From a checkpoint of a small transformer trained on Wikipedia: rotary positions.
Each number is 128 + 32 x the weight over its row's rms, rounded and kept within 0 to 255. Layers, rows and columns count from 0. Numbers have three digits each. The size before them is the row's rms in percent of the matrix's.

# up: layer 19 MLP up, 704x256, rms 0.141, rows 11-77, columns 64-127
# down: layer 19 MLP down (transposed), 704x256, rms 0.134, rows 11-77, columns 64-127
# gate: layer 19 MLP gate, 704x256, rms 0.136, rows 12-77, columns 64-127
up11 109:072089159107073081159120166145194146119080127113115165109131168111111123144140086144120130162134134144128116125138127111169137137165134136155096148112153125081082032148145081082092113095162088
down11 109:134105140138108139173143146152152145074112111155129136121165104108129137127174076119107149169155084120070100050109145172139115100127134068156086213103165123037126174107111092130133180103110106
gate12 104:134084138108139104102169121109101131179124085000163102174089108075102102122136125111117179123160127128206151138140107090102136132162119122177136132149148148165116165108092119080122125071113188
up12 105:111093125169179126166137101129125160094152086132135107175139125082106127143077091157068102158138157137171161068152064207091076070111149113196095112101125095113116072114119147105126132104127072
down12 102:086122084167141129115149113098128130082094156128078117160113225088187119149165130150096118152162162091134129123113108112123151081098175127137175134142166112113099091148161143144129156101113112
gate13 104:134146077133092135118159123101118178200127129074095165133165113159106161103107095201159192131111093118122086170112095116094177116118141142133143156123089107153109084076139112101137056177125168
up13 098:145134109165124161144140100161099135123178110133175134151067125146130178154143163123146086100140119099088117054125152116206128112087117122133137112118152119138167159141106168149122173081123080
down13 099:152151144136164117130103139118077070188111110160092100140128140148158101086075152074169115103130145106159109163111138155091133066129143157145126115139115173115061086110127110134105149088183096
gate14 105:119158125189125106105177129138120066116106167170126165100176132126157148139127139093134120178167136102164148210127101119113124150131164132163083092079104140146152097094201155123133154138116173
up14 102:134148126055074076129183118129061168155163128132157104133112107149157163100189103109161133123106145156081098143160076114186118148133146162115125128114113128170192177096127172141153124123167173
down14 103:102180215084129130108199128114089197147142137113118142134074122149107119102157132086101110099112069161205089174099146075090081133102132112133158106073122123155067098152099133170207165110114180
gate15 100:129108196137160096119056139126094160167164141115105102158083090075142153183152124091168099180178117119060088085078121121164130152185116152162121146129148129125168141046091162180066038198122118
up15 101:135105162175126158143141137167152087093118116053129112109121128142119079142123107126150098120103138123117102123101207083164117159103169196124126155107087111166196114076146139145135115119122106
down15 099:141090134086124116185070146123131113157112232123161156101092177145088124194056159158088149166141139172101093155113143129193133094117080128142163151149113193090169097146132184114134131203158140
gate16 104:132111134139171075149130128114103112118135074092092118067133117092147212125096142165162152202130144148108109097150075089142141144113062162103089134200110148161196123072179116113175141064127189
up16 109:110101138139170107133133117118101138123128134086112117115152139105127176112103118133169083126132055121117074109121099095143109114134094141105137162148097120157173153118141093103149129078104129
down16 107:114130148159190112103126197147116176147151074127180085090165118124148147183149191105165118110136116152090122127107091165102072155114094106077086147148087107129066094108130084118145094152136186
gate17 087:101166117139128105188095168158123156196094070175080074152084170144146138140130190122214043113146119166111121181143144111158130105088142145144133107140134061125083121128213144126114100124119088
up17 092:138183093096125091128140118176161125226127107169148129121173179133162131127159109167127136102083168155165127120148076187116143132145106099118088185139115114098074151137122174135147140178182080
down17 079:135176136114129135132124162128111159102128081070149146112136078151126158167130111159085072152119131066126119176153107048088148099185051155144134104153138145139081110122115127145165150129105131
gate18 103:125134147154106110076159098128097121109085130108136113107106131106128090130123112135109163175080092150107071154101104088138122107138164057151140119157109121126094065094144135116108146093061132
up18 104:142150176095080150155131120183089171125113103147100148135090114140072149154156176122136058144148119112077133103141117103149175067166122124137147104153132115118130104127134141141131118146145131
down18 100:167114161141108067053127083146160144091127120131117161149092156086148170077148177107100116132145129089130117130141103084109128116109147135074123067157152091088143092095104167120099194138082086
gate19 091:104128176093091119115135162073154175133176131065144163125091103170111084075148156171156111172170124161130157111127125104097098187162189127088112149208086147100122084099091132169132126065075160
up19 090:132166106159171213094095139111066160104155182173202126145134145154124108117127134142100162109111097140085120146147123124122124096131136173145125163107112127113159089132077076145106078150110152
down19 097:120090166100093108081135129145136135167139118105118138104107143084174128071163164113098133182092102134143119099149093077072156123145168174101143122176127135162123112093123154207109169110125126
gate20 098:131154135093120147144162081095124121145140092151127167095130129098127103146128140147107130098166165078145127135132095135110161154177217109129099106139106159140164090107142139164150111117115149
up20 097:107138134128117189187157134080138169121169130157176105161086161125126129087144134155102119141125130117177156170189081137088112141162155135147148129200195126140157115090119115172166085054174073
down20 107:179126119119148095185122129092092110113120043144137091156129156099149130150109110141111149134107131095162155145181169098092145091122135135077088092175188122105069088161131193085117099157143163
gate21 100:064140103106147163175180103102119095126170146156077169122147126155081207106082142127116165148159122119134144156121168139067117122198074109131130112110108068138124105111109127158139102158143063
up21 103:113185187125137147096158129119147148126167103139142168133132156108151075074146178123150151175149137084092089159125115131164168124183185171094105128127104116196142120135106063182112126136155041
down21 100:138151124119128100088120099121214147148126124121126059154149088128098154158140159115190143117145093093136073121169199119200122125095143128095105087148127197158131108106111117150169125103118079
gate22 089:060134120091150139102079097142137079045101081150174145145132183143114094087132098110169120157159090134133086137149126091153096127168108068187156111154127065134103144102080110115130138122163109
up22 096:160097123085153123114142144201202100116113142160128145143084168096138158090183182090196156140145089137098110165120113168108141127102139114075211152094126129107153145087149085136131143123163129
down22 080:116105114161131091129057151125101210124160135101132068150176109117140135088148126152093153133091126064088111163162161186085214143126095147111152022158137178133169113121170115143045126108112129
gate23 103:096108129182103097165145169131091055123095094159108103129178098170113117108137148144077117146200169106141104104078101096156148120128167144152100166091109158041158162132123126114158134167101127
up23 105:180185088147165156116095193170130101147146108154100097118103150124171131184075137179155070154206138129146149110131105149139145123192182182116144139149146132131168106112101156144179147061140075
down23 100:171109175129160149058103086142150143167098092133124114110116178088091143155128094098165108169090106110137137079155104106145123099132150137124131043182060142196086178090121091191108125156146187
gate24 103:162158135205111072142107116136106130191142155172217168159100195129177113085154096131129089150138125121147116052117116099146114113144050088157130096136189215141190126112125146175166163059132146
up24 103:160126169134154191155116162158154108135152091131115102178090074124133082122161163095086115132118168132090106195162081056149116127153129134075104099148098131086159177070181113104200132198099118
down24 103:109098158200100142145090096151087160151155062144113113130173147126177107196133157145057105074104132093124167157113091128103163125100121117172116123089161130085134166107129149155116139118078175
gate25 100:068099122152117147109116164143129059145129139159148110086129113149163070143128182137120190099124144130144089208170098083181163110146149174186123146083135080145169053126123153148097074102153140
up25 098:068107143110122138063100096163116150106109097164143169156102109102127167142143140085091093138081122054129110107159141156113136109169113099100097168107112122127121100171076114131085053152069152
down25 103:070160123096138208085095104138110098121123113117108092087117181072112158110100066065175164172161140181172137086183114062063096115105113089090064101191121155182106086111151118156122042123175119
gate26 095:141091155082119165145135213157143163148091170117100111083161141135087157181084139108151118067169132116106166150144134099087130089124093120090087144116118058195140132127120071098098070137124145
up26 096:137141137093160148146181144121112166124125067142101104144169114132160109153068188124066152077154133122105119172149172128132124108140178233076099174126185151126165121123143068116111141140113133
down26 094:097174154078071139153172183065124130076117108158127146116146101185179115120115087038100156104091083151089094153088130137182162127103130107092112091122141119137167153107142095241163118075163088
gate27 102:126094136139102139160162144088179091129081128185108098146127138092049166099125099122077183142096175117122098174154165170077078185129100061106166112184123212155109133146114118142132124126150142
up27 099:085165085132104101136120127128170090128178097087181117174140145124113136075118123123159107136127178094103126137069132119057097146167165133160141133157117211093147108118093152152169167151136184
down27 101:077143118124174195133134110143175075129113078140180076102081129131129154054152190152142089152145122120138095127110067138097145118057070140080139103226188196113089150098181132154111120179155127
gate28 101:131149112142123112123060121170132128142143141136124166129153123089086110062141071126148146141135111121143128149147105140130123146216161144058122211048149089139148149149102109169110085058150161
up28 100:082114090140164125073144084143104098095061097151125097107177066156126137129181149169172096092170104150075135078091117134122126090130121154217153116191075089161122133113142168118106151155129141
down28 109:128135094164137092124147159150148065093156123173153108120119060127048136102130114104141164153100143085145150060067133080165133122129188120131173152091174098137094146122127158105152131192058121
gate29 108:119191105116118123139121128162156159185153153146124129130120145121097089110120119137154121057165093075066081165186119101131137128158110097159159134142121130102162129120151065165076113099092094
up29 108:104130138136127135174176095097113146155108128109085076098042141146150093111103101087106132116097117169162077163182092127129177129214109066169138124108124148110123122149112152132171129153135167
down29 110:100147094156113105152140054137119128145123125179057109120076144106103128104138104156130143094053097124121103109104119096084125138172134131159135151152108129116062154143089122102169165115118152
gate30 094:165090122139175124114088089181157101152058088092120171104136162182169073136137140149113115169129156102108139140146144124087101226164146157169165134166209104118139111119194132154147124126097147
up30 096:114127100131117072104158055123136157108151178193124146138163101179125137121163090089122111101098107136124078106134167128146161115139130218129142165117135163108085074123137135110110106135092108
down30 075:168144138174118118125125154136143102099103085171137156098168185124145054097110145115144085134169146143153136088157106106129085104181190102157129195146126129123192171150126113139092091122175175
gate31 101:108112109196162165060157075089142096102107151119105150162052112067113170124178129107105119150122135073121109110138167167079094177145073166121137115136073068142193136154104142120117135128066154
up31 100:110153131104145152076148097161110080114118125124140156122213123119097160131137110111112138160099129145090208113152076117135159162083155112093115120126170093131072156177159127119132127079132093
down31 106:182067116108139152114076142102136117129109087145142210127118103149124206142202100125153175125086190101159155084104109185167120107078137139104167093119096098112108085158117118151056146102117113
gate32 099:127149120066154143114122134139112124087131165099111129081103123178201183115186154152075145167125122096128153165149093128118124080119127153108170092116132172122167131041155068153167146119160164
up32 098:083155110140116052083142087133096115099114142188169116112149113119115165095134151130110084162123182156183110136145121066131091130126096096131105123174148144111160108120153167137137170159146199
down32 096:101147168128137124105134139032111142122106131137122087108111142090138146134155130132138131125100140118123126145144133079156114171063078149202220184145167129154092121175129098144137125159101145
gate33 104:123147162162115152171144151136160155173141095217131095126151143141178100103068148107165164149105172154205112113083118132130114138180118155107087179126154158192146158147078118071080057045160184
up33 103:063106077127081120119122158148126179165178105112165120154158119198156091131122151113122163101135158233101091136096122136141085118126130128066088109174145106143120174129123086149120101152068133
down33 104:157155084156129134074120140078123111115158138188139113122107131096192119085144092102167163087119116082081133078143100100115120087117159125139134080093094149091052084092136130099154174141150078
gate34 113:087178115176152216142108120151115144148159162100114131138151116148156085157132150172124151140133155078136141117130153095042074105137205141112144156186151058122135075096105157118134169180138120
up34 121:080135077157094172149115142099084154134181114119077074121154144133167125129137166172119149143099159104101163091145178065128104094118154127123127153198116102119100154105128135146145129151179128
down34 108:123108096184183111120196129096106168199172154134127138122094083153119111142102154159142141133144141153174108119109116084099128141124184098164112136105096086168047129115163124190159156136128156
gate35 103:195150141100147177106091121131114134102089135081109145035106123105144141087090089149167180113174071122051100130132153157135090116132118172169115114106136163076141083143166150089123127105099124
up35 104:148143070151098127124089119096149115203137141105104110131150139123121127168094147133175113154090144119146096090127106165114091153146106146136122093113194095169177138115203107095130095128142139
down35 103:137138082150143166165101137102139123157174104046161140142131140139145128153139082204142176164125120145115106105112144136184094137113107144161099070075111155137152113119153082179124130106173113
gate36 096:137193080051125185100206146117109089102164105156159101161116113185119119138125162060130113094140127162144080147116196108184049103126109117102127162120207089117152132119142163100112098032113128
up36 089:176143144120158112113148126158129074127081096106142117087143137157097114085128137142192089127093093131140069129096160136192092092131165076084126095094132100159047115131126122161114181118134132
down36 091:121142167189086183099118167127134184083160155124146138120081114161108142147116115145160140121144079115068081084071095107142065068166140122142108148172140129110062154099130102088200187134185114
gate37 108:113169136084158151134106153140113127117076125113050127108147138208131113098121129069059098066080099187167098088167128133187113184153114175098149108102152089165084143127147132146088148114138120
up37 097:166104136147188116187119147115131121155123178097175157115136126141152071140168107100156119141153144084097102122059139131138176121090166107094190130130123151126068147086095104106133125180185166
down37 097:120143156151147129189081182119196101131157085150143126137126165126116166161120121057064155150170158118127155090127131132129192107149109224103085125130155145145068109155142143120088138143155097
gate38 097:137206094086181112134128146100127069133136115135140175141112151156170172140121146137159154115102106185111155090143132146162137165174111184165098168143132135140113122113142104082133184118150100
up38 101:088094132181091107132127136139124160080139149125174137111172140114168121177130134146107102114174119096106128175159136100102152138121088095110084118179130115176127176110149162155140086170115154
down38 097:112124147133105081091106145077077114159152155108130155135131116193100065134127100137125115092116152130114108103135048156120086145128079086157142108128129143137125100123180085187144157102066088
gate39 094:150146137090136162168150135073188110139150120158084077138125123120163145091143174084131126162099099139144062114131094106153085105113146122105146091170065148188040095069109095130182132129166134
up39 091:150168164110119152140145118093187173175131202134116157181146156200131120142137164146126098104150156110109151155085121134169167181074116195100120104089130134086149113127219158102159110098137175
down39 090:092120084166124121140122124131166100133048137139092120126096077118143119161146164133155155152180169147119183109086096124122125144138167126083126144123122127096009138105149138109191130158154145
gate40 099:136037097124107103159160144142084093180122114107096105117129116073119112163132125111103121138115090085095175122120118066097120135119150118172130150129114141062139118155154140086186145159152103
up40 100:109188162112143165153134118154153142166141174167149160120148160128104180105155166164235127043152152158157077186151120216135141187170098190072141093169158132126134179165091154108126121137187128
down40 104:118166110130108136147070157143113123137202097098142167151150080155128132096166119109161129148112085128102157123162069061204072124179144144121107145151121147143146163139118070157130168112119095
gate41 105:137101160096128107164111103111096160124138089099137161186062102127137146137106123117092112123150107109152118103154095192167118140147168119089124122156088176095091029144144083082122108098155147
up41 107:166132089173119137144149135141063101238114095141116131130134093070087103094077171130161145153091080148159163092105079162120146068139145114102158129093116102123096143179114088149153136113073115
down41 102:088122125152090119086181135130106106137086166145158117178146087137185116148119162168155143187146151147135180115134175100110200195085166113097120092133144058117094154077147153100164150139118163
gate42 096:094166155104068162094145066102039177114127160098168159112098122112106185081132106135168106129156142141111138124098154130096129094131122129151174232154150148118158126061087098123099081119159116
up42 098:100171077100089191154134118090110092144179124112121129161153126186167103115148088116130085098138185118135158140109171129102080109112147152182145133115189092112171131085065135167072092151139131
down42 103:080129103152066116123125172208154161150120110121123130175120106169102199135107106133141117128139116093120166173079104125143103157152109225100084129148125131119128147171091133108101125146102104
gate43 100:169104117250125110087148122107130083130111133140038206137124105099121140087081110198185042140116154140136173163103158096150101105198085140118132071226123121156136097109124121094146160186183119
up43 097:116110171135154119116158143149074137110168098134104127215135145085103107096198140187125083171119128139094175102126100128100115135120094111101140176124135062103151173115076104096129129148168088
down43 103:079147153137178138172169087107113063171141098122091123173085136137135127161104162117155171149159088130179115130088145121091199106193141176126069121137145210114104144079113193109174193117095141
gate44 099:157160104184128171160078137168123114142105070159131123148155103162141147133101132138118103104144114134156146125139145138184110135103103140138116130132102055151159163141160158135165121070093185
up44 102:145137144168187167189094094136136104149099110098083182116080111132120118140172070159154082142077118103151088136120121128153162139137116154167073138106117118164121114099092155141146131123154095
down44 095:127091054163101114117107167177142079162156100168069111168147191172108170109103091123123128127178114147119096075185124149138073111074118129122138161108086125158101128120177095181125117128098141
gate45 101:154118165088112133104187111054127131120133127130132161116141151090123096132091122186154140107100157130116148066132136123116103108128115123143181140090160115196077075135119106175197096102210119
up45 104:138134119061122079147121154120102162078144116090123137163169092110111114161153094124108168158141127196188143078095119125137144096164131153187149091145130116114075160119176092117057142134151080
down45 103:117117165089114116106120145137169120079116110057184126133110099109102131156197076119154193109123126129160117103141125144152121132135079112142117191154146081116086103158146194146134104144126097
gate46 092:154068133136130084075160190108109122179100057112160106115117100138092169111171107131172177184140117156133142092089109097121125119189108072213157144151168091107118158201150147116121094111122172
up46 093:115158158119136112131175178089106153103129118130130178114115130121103036210117125143129157129153154124079129157148151095081158175133094172188176132123116123126057115157148157118131077129076146
down46 087:128184124136063137109139177144082108154151107173119098155071108120086118129143144059196154147129071184209099077067140097135128137131104067112134141143137080099109094127145098105124114142146093
gate47 099:191074107179111140188158085066159141144147080114135135177121191132178105150078120128196143076148041144125141118090150100134108202116128086110135128109119159145074141058174144182104156154112213
up47 101:121114119093148096149140054127144126119136166128160213157172138101127093128144125117167114226098085103131157140122163078125133166131105153105189138095066173113098094123115103093173113137138123
down47 099:155112131114141139147143091124103143142175137117131122133163116135114082115149160121138147121150131123134120110132108117153150088078182134177135123085078115165100174128156143131142156137132174
gate48 106:122082187173119110205122178169135147149114088157123136091133143104117140131130146109135116136149146104080109112102122135148106131124154124150081151066090118089223150050145097101167108097068146
up48 105:153153068095140113095112061166116153133121141069079126139104101113175122107154127111102182097176214172169080164146198135110156128067165131118125133135116128151110146128110094172136121166155117
down48 109:128150139149129135080076147129110102044111142139114159132128096052116151170154092131111140082124166162116136121100182092094112134162160123110109159131118079149059155122131075138082156115171122
gate49 100:155119151151085115072122147136135106138120096099137206126145195107151081161146071093129112094061118157143133106114161081115138134115120137140102120100137157215095171151077156127150127124142140
up49 102:103100123141102182152115128146044158140136117091114118144102125121147133115106147083120199158150083110107120168136134115088072148162105152114139176101163099076098164113130182150097109148129129
down49 108:143077096130134220171108132176104120127134114118126082149085126102158184144124179085068118206160106110152123117170151111109175101104103133103083106029105138166052132155110166173057150127086137
gate50 098:176111140093100103192101055079138082129122099184137132153135136088107146100092111126170154136138105119141150164136176133090148137143105140099119150120064159075145071155172129125182109113135167
up50 101:050107137148191097148121103143165127145123113103156124092122114147140119131070119084139130111124156148173163191115094139153150113109092099136152139117173102142099148143078193085070134137171070
down50 102:119062085174099131145163107105134079146146109097132113097107093164153104160102148106137099152117157083127140100055110144101166159157120054226168117095186141186171113130091114136102139114139104
gate51 099:136201157145130091161107107096110159109159153126121189120163113138091165112085123104087134119149084140201183099178163158123142038125099124144128067124184182062179092130047162078156063134154195
up51 099:099147180150117126155126135130114087172084132141112181181172070188168117135150112134129121164138136107148074120141083127152086108138161069101171093126134105104084150102108154133125095110136137
down51 097:129109100122139165176073143125149107109113121143110107179136082067198140134065141165111145150132103131200180176121170088139154129144129114188175114122108174075138154085080139127111160153174148
gate52 094:167083111137111146113108165151110095107079105068100066133082148115091118112060130093124112145134110113173125153131129078127190170128063126087133178089128138106144142153177124130071132108124130
up52 099:163147139198123129135166135152137100138093084123084085115143112152182125113132141112113123081180083087152161194161157137116192063087107124127111107086082179129158071137117133083098170176090080
down52 078:172124095134076095179124126132196074138126185157095149160142190110157141151096069154171131142119130169122168175104096074111087114135142110089132183124180115118136096141169127083120126096255223
gate53 102:114134172165120157068097173178093144165099146113131154101129178152142144142093125086178119144150149054106198040111094090131129103144166099176185140124137094126177140126120141089142092093146140
up53 099:091139093139085172102137100161113123091093096139147168106090123135143113137149216101163113137118151150106112134103152132152139162082093068136144128094158131113182085156177114138116101142149100
down53 101:105172176086155119086128124104166097135132099133097119109184137120103123128126145135135128126118137092126082159117084105149062142059140176128126120179155127095140138139141107065134112163116118
gate54 101:128114171112093123148162143154128141100120117071150117141158136107093091144101126134133103081168137054111134171140166121139136136129108130140184072120114200097097118100139128148130157173138121
up54 100:140115161163097033086109114158140141098164128121089124114173108104114136130138059139187136093099135145140143145100175125147123131140136124108179126154156130143124108143102137166123115155114131
down54 105:125107137137115098075113167121103127111134174122147144124173090090189195140215141088183131128095112129133095143157123140100179123145169157093154135160185102151101082088119189118144093117133163
gate55 092:137073125143064139151092150137128121182132117161085164101150132124135106109070102063183170151132133123109137136145119148208111103148128211177087120074117147080183108123123156090071102085153133
up55 088:158146107112073106110160074121192177126123153073132172152163135104120186115130136130100113098156116128129076167097158214112062123177126139100164154173096105074132108097094106118122125106141125
down55 084:162061162124052099129109112137122123140156096197097132127092148137098124150120139118180168161159105144112164102176085169173114073075147085112107142106161098065255121119103152122128132157198105
gate56 104:116116145148093077110155135125082123112119166156176126118101149053090065110131153122121137137136109152067147163121109122068091113179147108109083153115139120097092182105113123099132144105108099
up56 104:085157131124145165121162110142123100072087170139174113113085136102146144118080074109146112185142076148198120083187147134102172148048138111201106154142102105137085173123128179115131139117157151
down56 104:080105171158109187137168108128082155116127083083182157135082121109132116190152105170161123148112086111158162217156147223114088120143158124123215185160148131065027189163131122132108111113129150
gate57 091:097126131184118113103186108106137084010218114154118131097122104139121161074139123153174127125092140134200115152185150140141120154163122137145110145067117088124121147103148092097137097083164119
up57 094:098164115139074133113114138128157091056142041145114121152096146084057131145083127110142116177150102097066093207156164187088174134157155097119115158085054080111138122089116084116216121110102121
down57 083:174155147085154187144122144126101112121073180154142142114204096120174122135066073075091145102115176121180100068113104108164130058156135093081167142108098077137093136112150120105090128124055130
gate58 108:107144121138032139169163184106117132104146117173136205185082168180113102120120102143110058177135172052171122076174131083147090132129163108099177120154134101161191118154066144125072140151107135
up58 105:203094116131121046155172098134137080151133146117181138126161149061122121142142141100079177202120077116085136061171063150094174147118148130117178098096158127132144128127115107181112157140142137
down58 097:117126124123118123130126118144126077184104083093146080118135135144108132187123181125086214172160124071130099131112135180110146162151139083089075100183117184115249172078119149167116117064056075
gate59 094:155172134177124071135145153111142119086090137141108161099120163085126110125118178099158082150156106102131143129140147096122102116131146093109100120091156145092123101070162125178100067112120100
up59 097:111175132196145112085090110073138153138110129131212077133187147151137122091127185179123048161153123118142114126103141121073165082130182130123139138124141129113124145135141171113091209134124147
down59 099:149173101139148133164105189040095153154125116134115155074056117103138170114135162098134119102089142132186122122134127103135126134086141117104102158139088170112125155088128112187105176027087092
gate60 108:134133157084173122140128087126102132117109150119153135154064121233126131162126097109156170076120120150105154096146123117170174132142102092135111175123154131146140104156141163140124112072152157
up60 103:183144102139152106153118147101160046096150176118108104176156133185081177126143098090107108105195116077148152157157125120126121108128148086189122117140184142161129113145199178087080165080123202
down60 103:120124103133187139159096133126134081175138173162101120105097132162057137127104154147144197110114174082112115113114122101146128093168155201140181134114095085106094137195125131063093123155149164
gate61 100:121127176158118142150096179091103103137090085159114108152129036142084112082162118110176130193191141115140095090143214119091147077153178114163154093106101140156124074115146127156157113127199126
up61 098:147167071134155178135107103132123145192157115092153160145130155100119127114143096122074150161099138151164217132132150144164131111122185096128140178183161101183083134073118145153168118166100059
down61 106:145131105142121128108096148104197162119126174097129122129130148150104056118122130149078136068151161117159174116144102126091148063137094067159094101169078158103092115104166136091174120080102174
gate62 103:049099160126162059098112170112174134135138139141161160082122140101106125111160106142127136128130092121128102111109145131120142118126088073116086138135124099077115095135099163170191113089128144
up62 106:105142161182092209143174112106133130086124121068130106099107058089125110180111121143065099125138137117127085139193128134183115186165113105087127136102146099166165075151138145092111136178054071
down62 105:098078115140126117160154046144165115151144106136161171113110100066102128095077155149115088128140165098154137160144133105113123099137063168159179146113096117136188122160130129026128087129134095
gate63 123:073139143070123137178080145169157175146138187176121107131168143108152077131130096176121137139107121203086177124136108133140136127166091089090145125184088188144111141092158182113182094085127115
up63 112:103158116120124049133052085177136113142123198119127119147182120084137154118159106157163149103205062135088201094063126086151117126139097106167102182202083194117168108147163141160092159107128167
down63 108:176077114118159106085159105089108121132125061139156158090077150156122145135134175056104153135106147058174080157146114123110137097136130136153146125090171057114118115114107084086121142159147081
gate64 094:101123138159098151105181106117156161148060159098134075164177131120116130170138056145151129114048090117152095165126107146090170135121094139135143106133081150128158157064127122118148149113081158
up64 096:167151154146093139175132184120122072137142131156154167103198118139101125159112181129129131147083143133077103117140098172093128076098122116166118071168121138084119139127094086126103144104134176
down64 102:144108178176082107149108156159123187133192118124082167115150109128135105083158129165192113143175104116128086106157123117179143114152061136121158106167091129040047142162072098132146167152112158
gate65 101:172083092109155140141080134124085170124102153113098106078130203130109162130132179119104115118109163145107105105146140124170160182089052140143136098104115160115125107119129068160099084170104117
up65 098:146121090119127068171128169094105133076112152071099141151172180103143115106135103125191111085132048060116178153119094071136126176184149135119161162127093112132165107143127140102146150164104136
down65 097:106182124103062116172079158170145144153166073094150112128139149115128131100119163181120151099168109073135155127146123115145148124157110135124140092098157170133139145153114113158133103135109128
gate66 112:167164164104146122156130196138136136095193150121101097129164065121128139106096118146142203102125077089105183144139139157142114142158146152104164137137147191173073125105142152143087067125133109
up66 110:168172101166105164171091129117104094064218119145142140148114189160152092140133159167154152109080120091152106111096150140101126173071178120075164187129125133143103143144134118097092156150117130
down66 112:186102132096147114164101122104109183136104150162159143101127193124129132133144117145144148175141090099160153125180114173136133091107165117133196112134129133093131153118118165172120196056098096
gate67 103:178155157148119146108105139139084183141129117125149106102162118145091108109154145082105093101162174140134123158152139094063104166211118143088152123142122162074133055125144167116130168148127133
up67 100:162112157109124168061175125092130125161106119109127098137097110129135168162126148145107189124186111109139082106083141118173143180107138125133087189154177182133161109091143103087082107118070146
down67 103:096137099108099182141143176107133098137153130077151181134121118137099193191128093116114072086142148068200108150144097164123130110161152135138128113140181139096140112165139167096191129126122134
gate68 097:095106095077143122103104142100127134072140105106106154115115075195160195143135094087142131104126131085135126116108155155155149130139081106132158150136124117119086092067120160162153131121069084
up68 091:100184096117159194133153189095156071213112143102155114135166163142176088067134118113102151185119131125154207140098120140115185078127125131121099134064138102076187095096120130070110152092154183
down68 101:134121156117130130118103118144112135111119059048184193171109154121130103182116149092158133145130172142126109177121118090122139117116104095081155136168090140119207069147120139115108069097119185
gate69 101:145128148129130153140151212106036070158123164153118115151085167137149168110080099144133202084161130137148081129126152120082146153139129168134077103124133135146168128132096102135079130109115177
up69 098:129108169105173170106111157101095159106089180161128163124105124126173160111150136133143138166063097107162124157116054025110039150108118151176126118117119164117169108117061139109105127114145099
down69 101:139172074102175173136153100105137173135103145148104087167105124155142081145115178138139123126117151109131128199047067081081196138115116099182087102161149123116160081179109121152117123115117119
gate70 095:165122140154135123132127136131163135091117145109178092133195174144105118090152124111105123132168125075202120168133159150193162122150067150090150147131110100179113122136077051146162154083139082
up70 098:115106114152161057171185132095117118114090087138118116158125179115176159119172155152159143092120150150061116151133169096101125096127130162109111130135128129119115136147127135116114119118099151
down70 096:160159123109151081087152120144097137137126122070125227114115093096156154127132051193138146080091103108163144089098109121088131136174098108143149125142163093160145127177132095060085094171137113
gate71 096:136124114145110155115126106127140146144124135160122175138078114145119144150123080161117070117126130138108118126147101079107179104193142108075117095089098114114107129128121125103114092081111141
up71 096:092133131121097136149168097136133193080126144086098130115129119142167122203083158118189110078127076117110060106116148113132109170115141061107114124195115065088112150158140075172096123126148112
down71 098:129113147145105157107153113117070121123065114094113070104164126176129134141151179081155190165179114074103172185136119212130126122142157143184124147102128119158183097143144142163186111129201120
gate72 099:142182156134079108069059105107113094130125170127176097130107170159150196131111109095154141096157145029105081201102104101138159121126109163140135198129158108088093118122170124176177155110089161
up72 097:151131203126182166106181098140098129118185172101130179109101120104129140090116130122094094111176130188140113140134054109165157119102133111102162146147146168135138134096144150208211128104078170
down72 100:132080139146097169139098107106103111124097109103084137122108111179163117144094148111130146127183122133130133099157101148170166139078123145068114176069177087112208152137156132200157157133104157
gate73 097:167102099142119162078132137130099147113075140095087139157119112146153112124137102154093126157157110127125062153112140156158082147089114111157087166117116111088069116114156119130172096066100137
up73 101:097083110181101161107139116099148170151120149173103117132101108135220053093150104098098088109091107119116120081123172166135070117070069101160098135106090141151196139184075133116110132090115170
down73 099:139138148091165138141147139138128074162099110106014119146134156105092133094063127137105114077085142164121149151099179160119147132166069152104066168150147095184193099082101146122113120098070173
gate74 094:117111123115101149098127140165149161147153119089118132130119149144112070102110145131176172087127170098141092138144099090070111122121100126162133122135150107157110129108127047110061114127200148
up74 100:153131140141113131126108076160157214117087128193131097106096128082062102097174146123128103092141099203083096157094053115120133102119118125179184106116061126120189149117117137107179092095183163
down74 098:136076136092101112113156178140081147149127157115148057147132150095105167147190131154119082170134040074067127140144118182149179157129176137141125104166154110135121127170130134167181133184144093
gate75 098:136149190139116112199154145135125154124113107146105109119185145128114139143105132114098087145157099141111144072130128101096067109142120108115149112103110140143033127103158090099182112139103166
up75 096:135113096106119145163098119109092144164107158177126101124155189126188119171153151117093136092137169157099122127107141184144141119077188114145114140161107137129234082093110147129125115145168139
down75 091:120088142086156179189140092155161131123152088139135093142108145142141106109150110080103152121130150076092144172134135145149081169083126119139142060145134130139041082128151046148064107141152111
gate76 101:121143109119166196139080140138157099089166135095093119136158108117137133155158129122120132122124139145137129124140098183117169136146090116087140181061150148102117114060154170144077047057144150
up76 102:124116156172164106118120152171170122095157113130103164103140125190185095135127136083141172104179132144111134162134107185136067145120136134161108067100154109171077070172151111115135111077120130
down76 099:175093138088100184104130113127137169114141145138147114136135103178105124171161173062117115140111104099101112165129123167057116130088225091147066079076138094124044112156110114112129152123185195
gate77 099:091124084117166142122152157201148099101163054149097151116110106130126114161107088125118177166121116118170133115094152119102152162175100166098124166088134174120118139053050137107123140128141108
up77 095:086123100133122115098105186083131151103132129119179147074119142132155132123159095132129207161133174101142054197120117128113168138127089131085100176074155140189136159123103115107147141157109113
down77 099:094113199086113016148111173162161178129095063122159113111132136185117105129135123114133078105159091109097137101056164185139118162158181139114109118158171095161116060193121123123138138148132110